Weights of a small GPT-style language model, trained from scratch on English Wikipedia.
Architecture: LayerNorm before each block, learned positions, biases.
Training: a variant of SOAP for these matrices, 101M tokens, 3083 steps.
Each number is 200 + 30 x the weight over its row's rms, rounded and kept within 0 to 999. Layers, rows and columns count from 0. The size before them is the row's rms in percent of the matrix's.

# layer 4 MLP up, 384x96, rms 0.0931, rows 15-87, columns 0-95
119,206,216,201,248,214,220,173,185,218,151,242,184,255,220,204,220,237,213,257,199,179,206,215,202,224,194,268,179,193,182,244,195,217,156,265,262,195,174,194,185,207,204,197,197,182,188,180,228,171,156,194,156,188,170,211,183,188,218,211,184,217,193,222,211,194,206,237,213,214,239,225,207,230,195,196,167,181,131,133,207,182,191,285,235,134,248,161,202,133,166,202,210,202,214,223,189
110,239,174,131,208,165,147,227,202,198,218,121,208,159,160,226,148,237,169,219,201,209,202,204,244,192,137,218,297,238,205,187,206,181,243,216,211,236,183,166,185,193,225,169,232,181,225,208,167,200,215,153,205,209,166,201,213,194,215,182,255,211,250,134,215,196,186,233,211,177,221,175,243,218,230,191,199,215,193,198,204,204,222,202,222,213,188,140,196,200,200,252,231,202,188,179,224
115,231,261,274,191,189,174,199,177,192,203,177,138,141,199,228,203,251,215,172,158,216,187,188,165,173,182,179,244,201,242,203,178,194,217,210,224,265,208,181,218,244,135,209,255,229,221,235,223,209,203,252,193,187,219,209,201,192,257,207,185,195,143,236,197,178,200,155,184,182,191,217,223,158,193,155,224,180,213,224,185,210,186,162,236,155,198,150,227,178,194,175,179,244,165,180,190
092,164,183,213,283,172,236,206,215,254,231,185,206,180,259,232,178,171,200,145,181,295,211,201,208,158,233,163,182,247,167,206,174,228,198,194,208,267,146,240,201,184,214,158,206,229,206,252,232,199,202,190,195,179,191,213,217,224,235,184,176,188,167,216,239,200,192,183,218,199,166,155,176,188,217,154,225,170,189,205,208,205,177,194,199,188,252,192,197,146,205,244,177,231,210,214,160
113,179,185,146,227,115,201,171,197,204,165,205,142,211,214,202,205,282,153,224,229,173,142,177,211,180,171,212,175,206,158,230,204,152,207,195,190,231,216,240,203,162,193,238,250,135,224,255,151,222,226,198,160,233,191,207,197,162,212,202,230,207,216,240,239,215,186,238,205,198,168,228,239,226,213,203,171,143,218,198,214,174,183,215,150,222,201,193,210,216,190,181,188,229,197,233,172
105,188,225,216,155,137,189,216,180,177,173,200,174,185,170,232,233,184,202,201,230,144,198,219,184,220,180,193,191,166,184,199,151,198,205,226,225,219,168,182,263,161,209,242,217,145,230,199,179,141,248,185,218,149,261,172,186,219,183,235,163,208,216,227,208,180,190,188,235,191,204,219,204,173,208,121,172,235,186,198,184,176,241,165,273,197,166,229,202,136,162,182,164,219,182,186,199
102,239,219,199,198,203,223,145,173,211,206,182,160,243,205,213,180,174,199,176,167,195,234,193,235,171,245,196,240,169,160,226,153,228,199,129,177,261,246,203,176,193,195,197,185,205,181,233,150,195,219,246,199,172,187,226,219,131,252,170,217,237,234,139,219,202,178,196,170,201,223,234,160,213,221,195,194,159,178,163,224,189,191,186,209,167,198,202,203,224,225,256,167,152,172,265,216
086,239,199,199,187,235,254,196,206,220,140,206,195,168,238,225,217,187,196,181,255,198,216,225,187,241,228,230,216,194,246,147,167,203,207,180,216,184,225,236,219,258,146,202,182,195,214,236,186,235,124,264,163,243,179,190,191,209,206,198,166,184,229,217,233,186,216,176,226,192,215,197,193,256,214,134,192,211,186,189,206,135,229,224,170,250,271,220,185,191,214,214,198,192,215,154,177
090,165,166,210,159,193,206,226,194,160,225,232,238,227,188,187,235,182,207,221,133,200,210,148,164,180,156,177,203,200,148,182,206,178,139,212,169,189,208,148,232,224,250,188,268,182,209,148,140,196,213,229,149,214,181,212,203,223,223,165,194,167,186,212,201,237,251,173,139,221,218,212,218,194,165,222,218,244,196,237,238,181,234,148,195,179,216,167,199,207,183,213,151,219,230,198,178
097,219,187,205,200,146,205,274,195,202,180,169,190,212,188,224,114,242,173,205,144,181,199,199,181,255,214,181,241,152,136,145,221,251,220,197,176,217,179,179,151,241,126,215,204,234,179,215,190,202,253,205,264,218,222,172,212,193,217,167,154,183,193,215,185,222,210,202,218,184,222,197,210,211,168,171,221,210,174,213,205,253,220,232,192,176,226,196,212,201,215,226,188,206,199,188,267
094,196,202,169,198,220,184,185,170,281,183,189,135,213,187,207,185,227,153,223,211,230,187,237,225,219,205,155,182,194,166,179,177,230,223,222,201,222,235,214,223,217,187,212,161,203,271,203,179,187,188,158,197,217,195,194,218,141,132,222,143,205,202,194,152,226,230,217,227,217,224,158,238,220,168,139,170,160,240,214,176,194,203,215,182,194,237,163,196,170,201,166,156,261,165,250,199
107,197,191,172,199,182,236,223,227,179,184,220,167,127,227,199,195,269,167,205,224,207,258,188,193,236,201,196,204,191,202,218,160,181,205,217,186,175,220,224,170,233,181,183,213,175,221,194,195,183,128,222,244,166,209,161,226,186,188,274,222,165,295,176,192,190,198,210,159,191,188,237,226,138,183,228,234,225,217,234,209,113,199,194,198,236,203,199,251,179,209,209,187,195,221,170,185
102,181,222,122,238,179,251,199,219,137,182,223,202,197,199,146,256,186,128,183,215,186,200,235,227,208,138,205,210,216,240,200,191,184,201,190,154,215,160,173,180,233,182,161,202,218,200,189,200,164,209,195,153,164,205,175,209,194,133,254,190,228,195,206,186,170,216,181,195,203,177,217,180,223,176,158,249,226,239,215,189,272,222,178,207,165,266,185,211,205,204,161,195,230,214,167,187
100,186,202,210,186,157,214,249,169,206,168,214,217,159,219,170,214,239,154,190,232,138,224,207,145,230,162,153,218,199,241,266,164,217,219,171,199,215,199,168,235,200,172,203,197,208,214,183,248,169,250,220,154,161,212,158,179,216,172,234,212,228,204,186,196,213,269,154,180,211,184,217,198,210,206,135,216,145,192,210,225,183,236,197,180,145,198,218,169,239,210,205,221,239,178,187,142
089,217,153,168,235,220,191,212,198,158,200,167,208,219,175,177,221,191,265,197,170,148,223,196,168,199,261,184,203,210,186,209,196,212,210,179,182,216,236,244,228,209,206,170,144,147,155,180,229,188,264,149,204,235,141,150,216,205,172,193,239,158,142,187,217,218,198,179,210,190,194,244,205,243,240,236,186,204,229,148,226,221,247,192,248,209,200,160,187,240,216,203,241,214,185,162,197
110,252,187,193,184,147,228,181,135,150,212,179,192,188,253,214,163,178,188,196,179,194,236,195,216,133,207,167,195,236,205,223,193,175,270,166,164,238,192,224,237,277,164,164,205,215,176,235,130,213,241,217,210,199,185,137,215,180,222,221,213,168,234,185,218,188,206,191,152,250,229,217,197,243,222,233,200,237,226,204,175,208,204,208,196,199,226,166,208,161,163,202,214,218,239,214,206
102,229,188,183,221,163,197,150,245,205,211,147,224,245,176,267,210,217,232,159,234,207,190,191,204,208,230,188,197,163,202,200,191,176,237,181,221,161,237,257,218,186,228,178,177,176,247,157,181,165,150,229,200,226,198,181,242,195,199,206,209,189,251,213,227,217,174,205,176,201,261,153,188,230,221,232,239,232,210,187,239,235,217,187,242,232,121,210,196,163,188,176,234,201,154,253,222
102,141,226,264,131,213,209,146,173,219,219,193,215,164,284,203,233,199,183,190,243,256,179,200,183,197,232,187,259,239,236,239,162,198,238,173,180,201,170,213,241,198,233,160,191,184,216,246,213,175,225,136,192,205,210,219,250,212,174,158,201,205,167,195,215,217,201,173,230,170,213,178,169,209,192,144,210,228,207,217,225,212,228,173,229,209,188,217,246,206,231,202,207,209,165,240,175
106,169,186,164,164,261,205,227,215,218,159,229,195,201,196,145,191,202,195,151,179,184,176,224,158,207,177,189,235,249,194,149,223,170,178,194,205,200,207,158,145,243,217,240,227,174,239,269,165,198,178,246,185,202,237,182,203,248,233,187,193,227,187,202,144,171,200,214,233,147,211,211,219,196,214,154,220,222,144,157,194,159,178,199,220,203,223,144,231,197,248,249,204,197,166,182,200
090,244,161,182,245,182,219,180,194,240,188,224,210,226,174,203,218,194,197,182,143,197,205,190,199,226,194,204,188,198,214,232,211,171,243,188,232,243,184,237,164,195,223,221,209,245,139,211,204,203,214,219,253,124,217,198,148,196,233,211,210,164,225,179,217,189,252,200,194,161,255,245,210,233,238,210,201,181,186,150,157,199,225,234,205,172,189,149,294,195,175,125,207,200,198,199,184
108,257,165,218,241,272,201,216,206,207,164,215,192,146,166,223,263,200,202,192,174,212,222,159,184,172,165,212,248,202,185,168,169,192,172,199,225,215,213,225,180,184,183,227,247,189,229,196,201,219,216,150,192,210,226,188,236,202,171,163,176,231,172,176,245,186,143,174,167,189,285,183,170,197,212,206,201,200,192,192,196,192,177,227,228,183,241,260,194,272,235,220,242,166,214,250,217
095,207,191,208,287,222,241,236,184,141,216,192,211,182,219,187,205,224,258,198,252,189,193,230,207,182,158,172,238,236,195,278,183,164,227,155,167,182,205,174,157,207,195,189,187,238,220,209,184,200,201,158,149,202,211,221,208,167,211,181,164,173,226,225,193,139,217,247,194,256,215,219,209,231,170,192,248,206,194,194,182,242,180,191,171,172,179,159,180,170,195,219,154,247,203,254,198
105,217,228,223,203,223,219,215,213,192,159,179,159,174,236,158,230,188,211,241,155,153,194,180,194,158,188,154,188,168,198,227,196,221,188,196,234,171,196,247,146,222,153,181,248,166,208,157,171,233,224,169,239,231,247,187,153,234,217,237,182,175,171,234,227,237,162,200,201,231,240,143,240,229,130,131,220,206,196,212,187,187,151,199,219,190,178,225,195,198,200,173,228,202,156,198,186
092,251,183,197,246,227,178,204,252,192,160,170,220,250,218,237,214,111,124,224,194,166,180,150,152,209,151,193,243,172,218,201,192,227,184,202,169,199,182,211,196,210,209,200,195,182,209,279,121,154,240,186,237,197,205,237,191,229,203,169,219,209,198,194,170,219,184,190,224,231,229,211,206,244,184,212,166,214,176,192,211,193,170,183,195,205,206,172,152,206,190,194,201,205,261,226,240
109,202,179,184,168,181,255,237,199,161,199,195,224,176,196,211,238,238,218,183,227,158,168,248,211,267,205,166,197,194,176,207,234,218,235,232,193,170,186,204,271,138,195,185,202,234,166,165,207,172,203,164,201,175,199,183,234,178,223,221,152,208,177,223,154,233,191,199,174,231,134,224,232,157,199,209,193,184,191,162,168,118,247,223,153,144,179,222,190,208,243,230,194,193,204,205,186
094,185,180,251,208,170,215,209,215,202,146,202,204,201,239,246,186,207,204,214,185,221,193,184,256,257,209,174,153,285,168,214,157,176,167,191,185,246,174,242,182,206,185,180,144,215,191,184,242,217,220,202,244,172,167,169,215,164,272,185,200,164,200,176,171,243,190,206,208,167,231,181,228,181,198,136,209,178,220,205,190,167,216,259,199,241,175,195,189,197,225,253,158,233,232,185,214
101,204,202,197,218,179,174,202,267,208,207,200,227,140,199,167,226,168,154,184,222,243,201,193,202,226,206,194,239,158,208,182,174,188,185,200,162,152,162,198,175,146,126,158,202,203,203,191,216,230,214,229,235,179,217,154,195,213,181,200,211,195,250,182,168,196,210,202,241,186,244,263,254,188,132,234,163,242,187,153,166,260,170,169,193,162,223,194,206,184,187,194,249,157,219,203,213
099,208,157,163,226,188,280,209,157,177,195,261,168,200,215,172,253,203,196,214,228,180,231,181,178,221,229,232,239,206,161,163,224,217,196,228,228,140,227,224,248,221,195,119,198,171,211,197,185,175,203,262,185,177,204,138,212,164,216,191,228,198,219,212,209,162,218,183,155,237,197,192,196,145,202,203,167,210,207,167,253,191,211,198,192,190,193,222,200,216,256,189,172,197,208,139,153
087,143,219,150,211,170,233,214,244,199,164,228,233,201,233,239,179,200,196,236,201,180,202,226,253,137,152,160,251,154,240,205,192,218,224,190,184,202,232,165,236,181,187,175,195,174,211,223,191,245,167,230,200,156,229,208,150,157,188,155,197,157,181,252,184,197,230,227,151,208,232,246,189,185,172,211,201,222,198,181,180,239,218,222,190,165,199,165,147,223,239,138,180,222,210,211,214
090,184,201,216,194,167,178,212,150,206,220,196,182,227,203,250,199,172,189,240,196,236,216,177,187,172,169,219,169,184,196,186,182,231,217,136,230,207,165,168,254,141,192,209,214,221,204,158,203,194,174,253,210,173,172,166,258,118,176,215,271,205,213,201,263,200,138,192,187,148,195,159,231,226,160,189,179,239,207,170,184,193,188,222,165,204,242,179,206,209,217,219,248,164,168,186,216
108,202,145,162,243,249,178,182,166,172,174,199,142,224,230,218,209,230,225,149,196,176,149,200,203,191,239,214,197,164,215,188,242,172,251,186,157,244,180,187,227,182,228,222,177,262,158,262,182,158,210,196,198,209,217,235,205,200,256,206,203,145,158,160,187,225,148,169,191,169,183,175,185,209,197,195,226,189,193,157,167,228,266,225,205,227,172,178,196,227,232,189,205,199,175,242,208
092,238,207,203,166,193,222,157,182,181,229,224,176,230,216,171,177,225,216,224,195,231,231,172,202,227,183,238,225,214,166,160,162,168,234,193,269,212,176,193,202,241,221,208,158,246,181,198,207,133,172,199,286,197,191,187,230,160,191,179,168,187,246,150,230,202,218,185,173,202,149,164,211,236,228,219,208,202,197,198,148,130,211,217,191,234,200,136,157,195,194,219,235,205,191,253,213
095,171,195,178,174,161,215,216,257,149,145,219,232,229,213,192,207,199,157,200,184,215,191,164,233,181,160,149,239,230,183,235,234,164,247,189,193,226,217,175,153,205,172,157,239,210,153,231,171,160,200,185,227,190,196,222,175,205,199,201,198,216,212,176,173,162,211,195,180,137,207,254,170,203,214,233,231,190,124,213,142,148,202,185,200,233,188,192,208,226,261,167,162,195,213,248,204
090,190,218,209,194,193,204,227,220,177,168,192,222,232,189,229,189,205,199,174,174,181,222,191,246,242,194,198,175,191,226,170,173,279,283,205,187,222,200,182,197,281,224,179,202,217,246,201,161,156,149,190,208,163,268,181,213,222,226,208,192,190,252,211,205,209,185,219,203,214,155,219,157,199,137,177,168,177,250,221,226,213,211,235,175,202,202,202,218,193,216,246,231,229,110,226,206
084,227,200,165,172,209,197,216,221,215,247,220,206,187,251,186,202,178,170,225,167,171,149,207,187,174,216,231,201,234,213,199,210,160,191,182,186,211,234,207,256,167,203,243,218,221,156,174,255,165,161,163,215,186,228,179,148,181,226,205,207,154,288,225,200,216,218,171,254,219,144,247,210,190,162,165,216,194,112,200,193,181,225,249,196,189,167,179,219,199,169,188,244,224,222,180,204
106,262,239,212,234,206,219,204,189,225,217,220,204,251,258,219,209,207,175,217,244,225,189,198,172,185,197,124,211,190,245,158,241,201,178,142,275,241,165,184,173,241,176,149,202,197,201,200,201,165,155,175,229,141,226,150,172,239,191,229,229,208,175,197,187,179,209,220,200,204,182,177,197,185,139,183,243,184,184,145,200,198,192,234,217,210,156,165,164,183,220,190,201,209,152,193,191
115,120,189,202,239,225,243,186,199,162,191,242,185,218,213,206,198,202,222,198,161,187,175,175,220,165,202,188,218,197,197,171,216,205,170,191,220,202,219,197,162,152,173,171,242,176,172,159,214,223,212,175,153,179,231,175,175,137,262,218,145,182,194,197,181,250,249,203,183,160,201,180,225,182,192,165,209,160,201,196,191,256,211,229,201,131,196,222,187,226,276,230,153,174,244,176,238
087,232,158,153,196,198,220,183,192,191,221,224,243,161,209,199,256,229,243,226,177,183,225,182,162,222,162,221,198,222,220,280,229,198,251,189,129,165,145,196,198,186,183,237,170,229,193,193,231,226,221,212,200,207,201,240,221,182,177,198,246,219,181,156,241,220,180,209,168,164,123,211,246,184,214,186,216,195,183,175,128,192,192,238,244,193,229,193,198,179,228,227,190,237,241,189,214
095,165,170,182,182,185,201,151,252,160,137,186,244,221,226,157,179,188,169,169,209,188,177,205,187,268,196,150,220,196,166,220,232,192,189,219,205,204,209,233,187,249,196,237,189,182,200,199,152,181,173,221,258,197,217,187,198,212,256,238,184,229,196,170,197,194,239,223,219,170,207,209,202,183,137,168,210,208,126,130,206,187,145,237,246,184,213,201,199,243,242,164,186,164,211,196,217
112,161,214,225,268,201,166,169,214,167,201,211,214,200,174,183,210,245,220,251,261,184,138,251,189,200,184,229,207,182,222,211,168,207,217,209,195,244,193,216,216,225,191,254,219,206,247,216,205,212,228,158,211,244,157,178,266,215,208,174,178,215,133,191,236,136,221,202,201,195,142,184,140,193,210,198,234,216,176,130,205,178,234,176,215,184,232,173,205,188,168,214,174,206,233,173,181
097,240,289,211,250,205,154,152,202,217,203,166,184,194,224,190,204,291,174,222,221,165,234,136,204,197,208,208,225,191,165,154,214,189,152,224,179,187,204,235,182,181,223,214,265,198,198,204,233,167,170,228,207,185,235,216,231,131,234,239,192,191,167,194,200,200,166,273,186,175,162,183,178,189,200,183,215,186,244,224,217,205,231,202,222,202,174,163,188,208,212,188,165,179,183,243,207
098,203,164,180,222,233,254,219,156,264,199,265,134,187,205,207,195,121,184,178,202,179,148,154,169,230,136,156,208,214,193,205,211,201,225,173,223,174,175,205,222,202,166,205,215,216,210,231,192,189,193,180,156,224,167,172,191,172,195,218,208,208,216,266,217,153,192,153,199,206,233,212,205,207,191,226,231,190,193,148,237,176,182,198,217,213,269,148,215,225,231,233,210,242,206,210,165
105,208,176,256,154,206,190,159,215,149,162,227,126,239,231,260,166,171,243,164,247,185,198,180,245,213,195,201,214,200,193,203,206,177,180,229,171,228,247,209,185,216,207,198,235,203,164,238,213,209,224,189,252,255,189,179,187,228,172,158,177,172,167,189,236,163,182,183,149,210,188,188,211,208,182,199,222,192,177,116,188,180,178,138,242,198,161,220,249,212,212,205,183,175,170,200,195
110,178,195,173,171,166,209,221,231,171,204,203,234,195,175,201,248,212,186,194,272,208,195,183,236,189,177,241,237,226,180,203,205,275,197,262,199,220,217,161,157,207,211,225,208,270,194,212,211,199,199,208,166,190,208,188,190,225,180,192,212,192,233,178,168,176,231,235,213,144,181,172,207,205,185,156,215,136,226,183,185,137,214,167,181,185,222,98,257,188,173,240,216,214,164,218,185
102,158,178,199,194,215,199,210,157,194,191,160,171,182,222,209,204,244,181,184,196,222,202,185,151,228,215,277,180,127,133,189,180,223,143,228,196,218,211,177,181,156,166,233,263,182,225,231,214,228,204,172,136,208,233,188,192,160,200,204,190,233,227,235,158,187,193,246,169,169,180,192,241,191,144,148,191,148,179,225,205,219,210,149,212,197,206,169,205,163,200,208,244,217,231,191,190
087,185,188,184,174,168,227,212,197,169,148,196,136,191,198,184,235,194,124,193,229,218,198,214,193,236,171,264,168,181,217,190,190,189,177,221,216,229,153,175,179,207,242,196,241,218,188,220,208,199,246,207,196,170,214,208,210,214,224,218,214,212,218,184,143,203,166,186,223,222,223,224,256,214,187,171,292,196,181,224,212,147,210,124,274,198,234,217,185,177,194,168,220,247,200,211,154
103,170,160,203,200,209,201,239,174,173,211,190,216,199,275,189,183,230,232,230,168,159,178,235,178,232,173,181,187,187,205,233,201,152,174,287,216,155,178,203,188,167,212,210,209,188,171,202,232,226,221,201,181,164,211,155,214,153,214,118,215,212,194,125,203,230,228,205,203,160,219,168,237,221,165,142,225,176,198,229,162,259,218,211,234,191,158,224,192,207,225,193,192,227,184,205,244
094,204,194,227,218,227,238,233,155,170,121,196,181,207,189,257,198,220,155,196,137,213,181,181,187,200,247,166,217,199,153,194,182,233,289,224,202,258,222,224,170,213,216,164,162,261,181,158,236,218,168,179,204,182,241,214,202,234,168,189,196,231,208,168,169,206,203,199,219,241,172,177,191,190,183,235,122,222,211,224,202,188,219,195,193,231,185,203,218,212,209,236,163,221,228,157,182
117,198,171,185,183,179,196,207,238,226,172,168,161,206,201,209,158,253,180,209,182,221,162,123,209,202,207,273,188,223,220,128,196,207,147,250,205,220,191,212,192,213,271,194,205,205,183,199,268,178,228,246,174,158,218,156,206,154,226,193,155,198,232,183,173,260,161,183,215,175,191,209,206,146,223,214,187,193,203,204,168,201,197,153,243,193,216,193,232,172,218,219,194,240,210,148,204
095,232,186,266,203,228,222,206,187,227,151,207,218,215,211,168,214,189,193,183,165,194,205,190,167,216,258,184,197,256,128,208,201,233,183,215,303,182,221,178,170,217,171,234,122,274,179,246,203,192,220,225,192,205,213,197,195,234,216,168,195,150,187,195,240,205,202,169,173,190,200,185,182,221,183,163,219,205,170,218,156,173,174,174,201,213,193,231,276,154,186,199,186,207,218,203,185
098,159,219,188,137,197,220,220,179,179,189,192,165,223,176,201,207,211,171,196,179,183,149,138,224,211,212,229,207,231,194,258,157,186,153,209,131,171,231,209,139,222,161,192,211,195,228,201,227,245,187,249,215,282,189,198,217,204,170,232,203,169,190,184,201,211,198,122,185,173,185,218,197,240,253,156,194,175,182,166,196,243,213,183,204,223,216,188,247,140,164,171,188,190,182,198,215
099,189,176,237,199,201,209,180,205,174,178,235,204,190,185,202,212,183,156,151,220,194,115,218,212,191,186,223,213,238,224,159,250,150,237,207,195,181,244,204,212,212,242,223,248,225,209,195,246,203,123,199,163,270,224,248,217,163,161,183,215,213,164,192,224,152,227,188,163,186,206,156,220,181,207,129,198,152,181,149,189,205,197,195,213,247,164,173,216,162,164,209,209,202,221,196,183
104,206,223,226,221,226,235,226,175,157,205,225,171,215,229,157,232,216,178,221,219,203,191,210,199,219,214,174,204,191,234,207,184,211,193,174,233,185,206,203,215,181,202,193,211,224,194,211,227,189,260,232,139,123,270,152,174,154,145,187,179,160,190,230,174,180,220,202,186,223,262,215,209,192,173,170,171,218,234,140,234,248,150,195,212,210,136,172,239,146,203,245,205,202,206,198,255
099,169,165,227,193,190,234,183,163,215,189,196,216,174,205,205,175,156,97,174,186,202,171,226,176,199,184,160,200,206,187,237,185,212,197,225,182,186,188,165,252,189,247,164,202,220,177,201,184,146,267,194,269,200,197,153,227,177,181,209,169,217,226,226,214,183,176,155,174,213,195,208,225,193,236,183,274,223,208,133,172,218,171,176,232,198,216,150,163,179,190,174,232,204,198,229,147
111,130,264,270,255,205,194,228,193,175,231,203,191,173,218,180,173,183,175,163,136,194,167,177,192,137,163,185,218,209,219,169,266,145,216,181,223,182,212,190,202,177,211,173,222,197,199,236,227,207,203,162,213,136,182,193,259,180,196,198,188,174,243,184,185,213,195,244,179,160,247,173,197,209,191,186,215,145,199,164,190,236,201,213,224,229,197,141,188,180,188,244,190,217,164,206,223
111,220,219,214,239,170,168,190,228,214,149,172,217,241,116,232,196,203,248,225,193,171,222,150,168,193,181,171,188,226,225,133,194,231,143,218,181,235,238,245,197,201,236,188,259,189,210,214,192,232,190,213,160,220,161,220,166,165,160,222,204,175,224,239,219,136,220,221,188,167,218,206,252,216,185,224,187,192,172,189,210,208,138,208,215,247,185,206,150,199,183,243,192,177,191,171,209
090,185,235,205,177,193,205,174,203,179,205,184,178,180,228,201,154,210,279,168,240,254,170,257,167,177,188,244,212,191,175,213,284,190,207,173,172,194,191,199,192,140,191,184,213,214,150,207,181,135,200,211,236,223,234,138,182,191,243,213,200,280,220,162,199,201,196,182,205,149,202,176,201,195,182,161,234,203,174,192,184,207,265,181,180,189,190,179,200,183,221,191,207,199,188,279,192
107,227,162,193,222,188,240,186,261,224,207,229,199,201,236,206,226,211,205,241,183,201,210,191,223,146,201,187,203,225,209,215,195,229,233,233,152,217,203,231,164,259,196,209,186,196,169,183,145,176,173,152,178,211,247,236,212,202,174,239,165,187,233,201,224,185,173,162,193,173,243,194,156,200,210,171,235,279,265,217,185,202,176,160,252,177,160,210,242,203,194,231,199,216,218,289,197
097,185,215,230,218,216,176,160,178,194,174,209,226,192,233,199,188,141,206,195,163,152,190,100,205,249,210,212,226,185,140,188,223,254,214,214,241,181,186,233,230,244,266,189,200,204,155,171,236,201,236,149,191,208,198,198,184,158,215,188,226,175,241,198,212,142,168,171,178,212,169,202,133,184,242,231,229,219,241,194,177,199,234,163,184,137,198,227,204,173,201,196,192,188,204,212,198
113,243,230,210,177,173,223,200,285,172,228,148,189,174,210,170,205,198,206,195,147,282,235,224,201,220,181,236,186,220,199,227,221,169,184,204,183,247,273,188,176,216,203,200,186,189,240,180,206,206,172,207,236,217,226,208,196,157,219,182,185,208,165,154,170,239,166,210,221,176,226,224,197,162,232,189,156,168,194,170,182,178,206,236,181,173,171,181,225,214,270,156,155,180,223,248,158
106,164,229,170,178,239,202,183,235,181,221,219,199,143,210,247,180,182,138,168,226,228,136,216,193,235,185,181,208,201,214,253,235,215,189,195,203,216,219,229,186,176,236,163,180,201,187,197,191,185,175,213,201,184,179,180,244,173,187,195,230,256,217,219,251,318,162,212,178,153,189,190,192,164,183,190,160,149,222,240,165,204,226,192,177,193,192,193,152,219,192,188,182,210,199,269,204
112,160,236,193,227,251,179,228,174,253,179,220,211,155,178,226,201,184,106,231,157,201,225,246,188,197,195,209,220,226,162,169,167,209,202,185,151,254,185,200,141,245,221,193,176,215,133,198,140,184,199,242,136,189,205,188,215,168,221,160,217,179,224,209,218,242,186,182,199,188,210,158,214,178,235,249,212,204,226,220,165,204,216,219,184,212,193,224,166,227,178,198,179,222,139,189,209
100,185,177,175,250,161,214,170,223,223,169,209,175,222,167,212,204,231,156,191,256,238,180,201,172,176,197,245,209,216,175,192,190,197,174,223,180,214,224,223,206,157,150,252,225,239,175,231,189,163,145,149,162,205,255,235,205,168,226,211,198,196,181,206,251,161,155,235,178,173,183,182,195,181,149,141,187,217,256,191,203,209,180,129,244,235,198,179,261,189,205,173,204,194,176,206,221
088,215,205,186,239,225,233,178,170,218,224,194,157,201,271,233,210,175,244,219,196,204,183,231,238,143,236,164,203,219,183,181,174,231,192,170,184,174,231,259,191,226,189,172,194,172,162,211,234,205,182,253,256,182,226,166,182,234,209,208,171,249,215,147,190,211,266,180,217,197,207,213,273,196,238,178,181,225,204,149,199,159,224,211,197,155,204,186,126,200,223,198,170,247,202,188,190
105,220,242,164,196,224,190,230,148,239,221,222,211,177,133,249,200,214,200,210,179,228,200,151,173,183,193,190,226,216,235,201,199,237,231,195,129,147,199,198,219,199,211,162,218,228,247,186,197,191,138,215,215,211,180,201,235,201,159,182,219,177,227,170,225,239,262,169,204,171,177,196,220,179,192,207,167,228,205,197,211,244,272,186,225,243,178,212,135,221,186,199,162,214,229,221,126
108,189,180,194,188,186,203,156,245,172,188,189,268,178,229,194,149,216,200,116,182,197,190,229,234,191,223,162,225,190,159,202,188,258,187,246,284,248,226,169,190,206,163,172,198,192,227,211,190,185,194,237,172,193,198,215,238,181,204,200,242,190,157,236,194,188,169,234,149,226,190,202,209,194,152,181,170,134,245,246,183,207,162,177,237,182,240,178,228,208,206,219,204,185,171,189,156
094,142,215,178,195,196,257,186,217,221,163,210,203,208,213,192,201,203,209,197,178,186,209,205,190,182,250,205,232,163,249,200,188,210,239,133,186,180,201,192,145,208,203,156,165,131,218,196,187,211,190,269,189,267,205,187,246,241,158,209,237,215,127,224,240,145,195,215,215,152,184,167,208,161,213,219,208,195,189,187,256,180,199,193,266,198,188,171,224,245,181,209,173,207,243,212,183
088,216,225,181,142,236,192,195,207,190,184,254,234,178,196,227,190,209,221,167,198,186,176,182,143,255,181,209,196,174,161,215,208,194,151,203,210,176,179,212,210,244,171,210,165,155,211,163,239,206,157,205,209,240,216,215,158,202,154,184,230,252,229,175,186,202,285,182,199,261,208,185,239,203,211,207,215,204,251,216,195,216,240,203,217,173,242,185,160,237,254,203,171,218,239,201,121
093,151,155,225,165,181,192,192,205,254,152,228,173,179,174,129,181,228,166,229,230,207,221,192,214,185,178,166,224,132,175,193,194,162,167,200,167,138,255,200,209,200,187,208,193,208,210,215,201,212,192,235,166,213,281,172,212,217,246,145,253,170,236,170,214,176,210,175,171,264,235,190,219,234,188,211,192,198,233,206,156,210,194,204,206,244,227,185,204,209,176,244,176,213,225,229,225
106,148,180,189,173,232,183,199,172,196,222,211,190,200,236,219,162,248,249,119,235,177,214,213,242,189,182,231,234,150,151,184,173,181,163,177,203,254,234,208,220,194,210,243,198,182,224,210,162,210,179,219,230,221,186,186,203,207,222,191,241,185,207,223,214,186,160,175,182,159,244,139,244,185,171,235,206,197,187,169,173,190,152,187,267,179,176,192,234,205,170,181,270,183,159,243,197
106,220,245,186,194,191,194,231,231,223,209,138,204,221,181,203,178,175,201,150,276,173,171,230,214,207,267,233,211,171,191,180,206,224,188,219,203,246,202,199,186,160,220,256,234,196,182,232,239,158,205,145,185,211,236,187,224,211,202,237,229,216,251,220,166,176,222,155,197,195,231,159,223,155,191,226,186,154,206,264,189,224,240,163,190,231,203,177,211,182,186,223,156,206,264,157,230
092,180,239,201,169,170,194,295,150,210,159,277,217,185,200,163,183,247,181,200,203,181,202,173,259,193,226,191,237,241,234,217,223,223,181,194,235,201,230,216,224,204,213,193,166,205,211,165,210,219,174,206,199,188,115,197,241,140,186,246,246,173,172,153,209,219,191,222,213,179,186,150,252,164,196,210,239,189,203,187,166,183,190,170,231,202,197,237,216,234,210,189,208,249,188,214,192
093,181,207,213,197,165,211,167,213,157,180,184,217,225,181,151,177,216,182,241,182,193,123,197,179,204,239,244,206,218,279,177,196,121,141,205,259,232,176,177,164,159,193,228,223,206,284,183,193,203,200,234,194,208,202,236,166,220,243,255,188,183,244,188,208,218,173,181,236,219,218,192,254,177,184,189,215,185,184,157,164,199,174,180,219,251,239,205,197,181,199,201,207,217,212,182,207